{
  "num_attention_heads": 4,
  "intermediate_size": 1536,
  "vocab_size": 8192,
  "positions": "learned",
  "bias": "all",
  "init": "normal",
  "lr_mult_o": 3.0,
  "schedule": "wsd",
  "train_tokens": 574800000
}
Each number is 128 + 32 x the weight over its row's rms, rounded and kept within 0 to 255. Layers, rows and columns count from 0. Numbers have three digits each. The size before them is the row's rms in percent of the matrix's.

# layer 16 attention value, 192x384, rms 0.0443, rows 6-20, columns 320-383
095:132172095071110098135151070165165221096145161104110166100141121107197151134124174129087168159184155173157130125113138098116129170186110115104187172138159114135071142144141082161131113102164098
095:113104052090166111166105131129116113154104100138135121084120161121086091165172158127116144134133112111076137136105203097172124125118169185151103121110130168144116156163138122128122138095154138
099:122137096116205083119068103141167093082109150124169118115117086159120175146131117161121104155144138122124151118111130165119114102130092087123133135111135099144100130099118083144144115152164084
091:118136201127114135100164131111114139217128123098172155133190168101125145132116093139145143143112139078102100118173137098130122163141192074109123111157212134093114132101145152125065112092107154
098:136183136094155125155130161136111095107144151081133112107113115175068126094093176134106124129088091096109155154103163158151046170120148195086141157127098139074105133068163120173113094059196152
096:132110138122179142159088118107163145083179104154118127126116156188110145138151173083108096119126142119159127027166126193131080177177137160102059157069131154133113150154171132091127198175128174
094:105120056119077083151146163134117160194130116099107170078105124154136155099141090172069121110089168094144096135110161136152146099140065105079123113128134180078073142155127119148195124138143088
096:156130160102118096146095112125157166142148112085126104147117202128081095080103188095092166114121122066180157136190144071059135130162131118174169109077100135092154123171063082131104140115159116
099:143124082170103157160107080174112120144142084162152121142175124091106179183127096156100186123145140131123111159129119130145058160130115062171130103114080127111109118128111138084096071124130157
097:105074126098092123120098166220144126177103122130110125123136113104103079101142176130071123093122105168151106118149150123102142198087096111156101101124096120121136081089129125125158134147094147
094:162113102197114096131138120058118163182139139139079148172153158115204096157080115103155117170151093134121132100188174138143061148156133058146113090143172097081155145156148070192132139152133151
101:103118084132193084122132176166129130121126149072131131106173128139149118188131189188153100144141112089141106104103104090156116095065130081062149141221193065125098164177096101121097126180138098
101:107087095136165138170136162107170121064085147120095146094117116151087146165091151127171138153097119112118117175083111082127119181108104109144104073140119119125090178081140132142110107149087163
096:159109133149138093182114073157107101101109039073086123096145122132081181103123203157141095133112180082209182148095115140083096132172165106094120066163110128109141196114157158125156121101134134
094:119152161161157147166145199103153120138101184197127151147113134120145138149153144112157142131119133127129126133140110104126132132142132087164182163130084093126123108181099098073164148129126146
# layer 16 attention output (transposed), 384x384, rms 0.218, rows 6-19,102-115, columns 320-383
090:130113163105136071107172135117086077105074163170160084098166121110093152164116105149107110119142104108126137122177131133095041091122133173105088089089110200113124123134129088132064138110151140
090:100127135154125132106168088077120111138138170150084186150130136084124156081079115121112134116133148130144143187109155077098133094139082162135169141099104139166149084119104094133107105146110096
091:141109146070111151090124189096142109121117129118101145124107147078085155098178149122166125099106130051096131162101098125146115145160114152089188095127068133149154131128186171090127174051156121
088:133109110136112213106105134115168097139074087114146090163113173134095140131139134104149109107139130142164146148057115139130086076133095125128086113091168114169079107176127156119147132090104148
101:135108104147072102131107068114159163130190145189135133124169119143130101155204093108113115130158150146158095130131107139119147104123119094150131119149130105137167116154088102111153139195175148
094:114143151097142065101155137165137117154111112145126145142152067128116140123150121099187118103074072108130129189120132189141126085068085112098120202156137067114127112116160087112109081095138154
091:152104102140159157125139084133134089147128141112139103119117147153121135098117181094148114150136123114078113086143083136129127150135169080198083112142143074085187114138159107168093147129061106
088:100117142178140168106146125155101091129084120139103087129116126110174184139166118138199135141178109110134103144117154166130136077082103105039115193198083139141166074072161138147177099119064101
091:096128143070143086219179156097056110137136136105096130187206127127164129096084136174185126127152167136110139104156114139125109166097100135096108159145201143146137143110102146136132162100104192
091:117119098131126142104075065036103124131113093115148123113126073138163128146146083094151085121172154143117129144100126128138162071137152137121123133144185116085152187125079161092122184172059084
090:124152139053066151151081096142159091073084137111123139064098184183105121065162110186123146166082138091124120132142132156159174098056111117106169121087134121085152133142104161053127153101125135
090:119189139210093157114088095149059131098112127085114130178119102094129123095107089110138129154100113158107162098076133111176154157169122120174103123095104079148100100175136131125107096163087138
096:112119118117115105056097123153125161203194168169128117136124150102128101100164164125082111147129152088159158067139139130172124115197210113128151198115130165123063139146097147082129132176142076
095:105095184149101133142115141125104142138144161131117120128076117122206103140141153128141167110100116100113142132135149141165101142113061072102109112122154121120104034085186120105147134157151110
097:145129143127100136052120157153187077116140101093072138188063094132173127094112106159171155091144111136128084190079156150121177142155117145185133137138110086176177133126127161159160160132128116
097:141121157090130137115124179171138128137145083115148110162128143147109145162151074135108167106097126166138142104160097179074139132060152066116089149142117143088118094133168145095176151146128143
098:115136149198182151181134108150062103149129173136125098185190167135187104123130114118126095166079085172103147120135143128124138069136123120131056154124107133152103126136073126179141148157111152
089:111140123111156069156130092141059134095147138129166136123134086161155149144127134119154142115112090084114134148162101132126107165159127149121182130153122139179252133051134103083130142123148080
099:101130144174176163116172152118158122095111098128086126180095164129147122106112098121160159140079168127117193114099164109159174137139143090153117109115109126134075121141146152094117153125042098
094:123186114181081142207086111138075128151130171075147125075129141117122142162069080175073144108135160126137096146074061121102119137083195106158152108151139225065165133150118176208126108166112088
094:099166160119101159115107124140123125073116150123143136126097126055146117135117117149162121140127158166125157088099132141134099130086130159126163132157122155153121121132103117086133126135133129
096:178106129104142115157158128077110163159132107135140179139067120158112059150117080148125124095092129219154108102100096136145126152147136158169096115139117135154099142165118149116109133148202141
098:138155131148170122061116154174175141077126110102105157070117215167104086132139144116072102153141129151144136139109188139132161051218152172155162157165050142146137132162102099146123097146149082
097:127107125134116135177160174146128151122164155081081130096142178141096146101130127178112164130097084121106110118174130143114090146152148090154120156127118100169143104123154155119095083119217152
093:151101121191181104125099159121153162154196054150171067156147065070136114131144117079162091032165099130114130150085089076095103137169117131139114139147118120193074107127186134168112078187169083
103:125088172112155123131159134100194145142116106142150116090066124142119140195108109155116180119149128127080111112170130167089081146142179166093093113119132168169188102138175114159181161083147117
102:090150119135090152182138128127143161125130096083172120101143125143147184137131074125139152145109075187082108112156079132069098131099086139093159129149177115145203079161138137177130155069127142
100:106144074145136119076126144107118093152175101174149125142203146108085157130062114144119145152146087152119113112136113112141114115148128177183172182124099150092144153181092128112127129118071138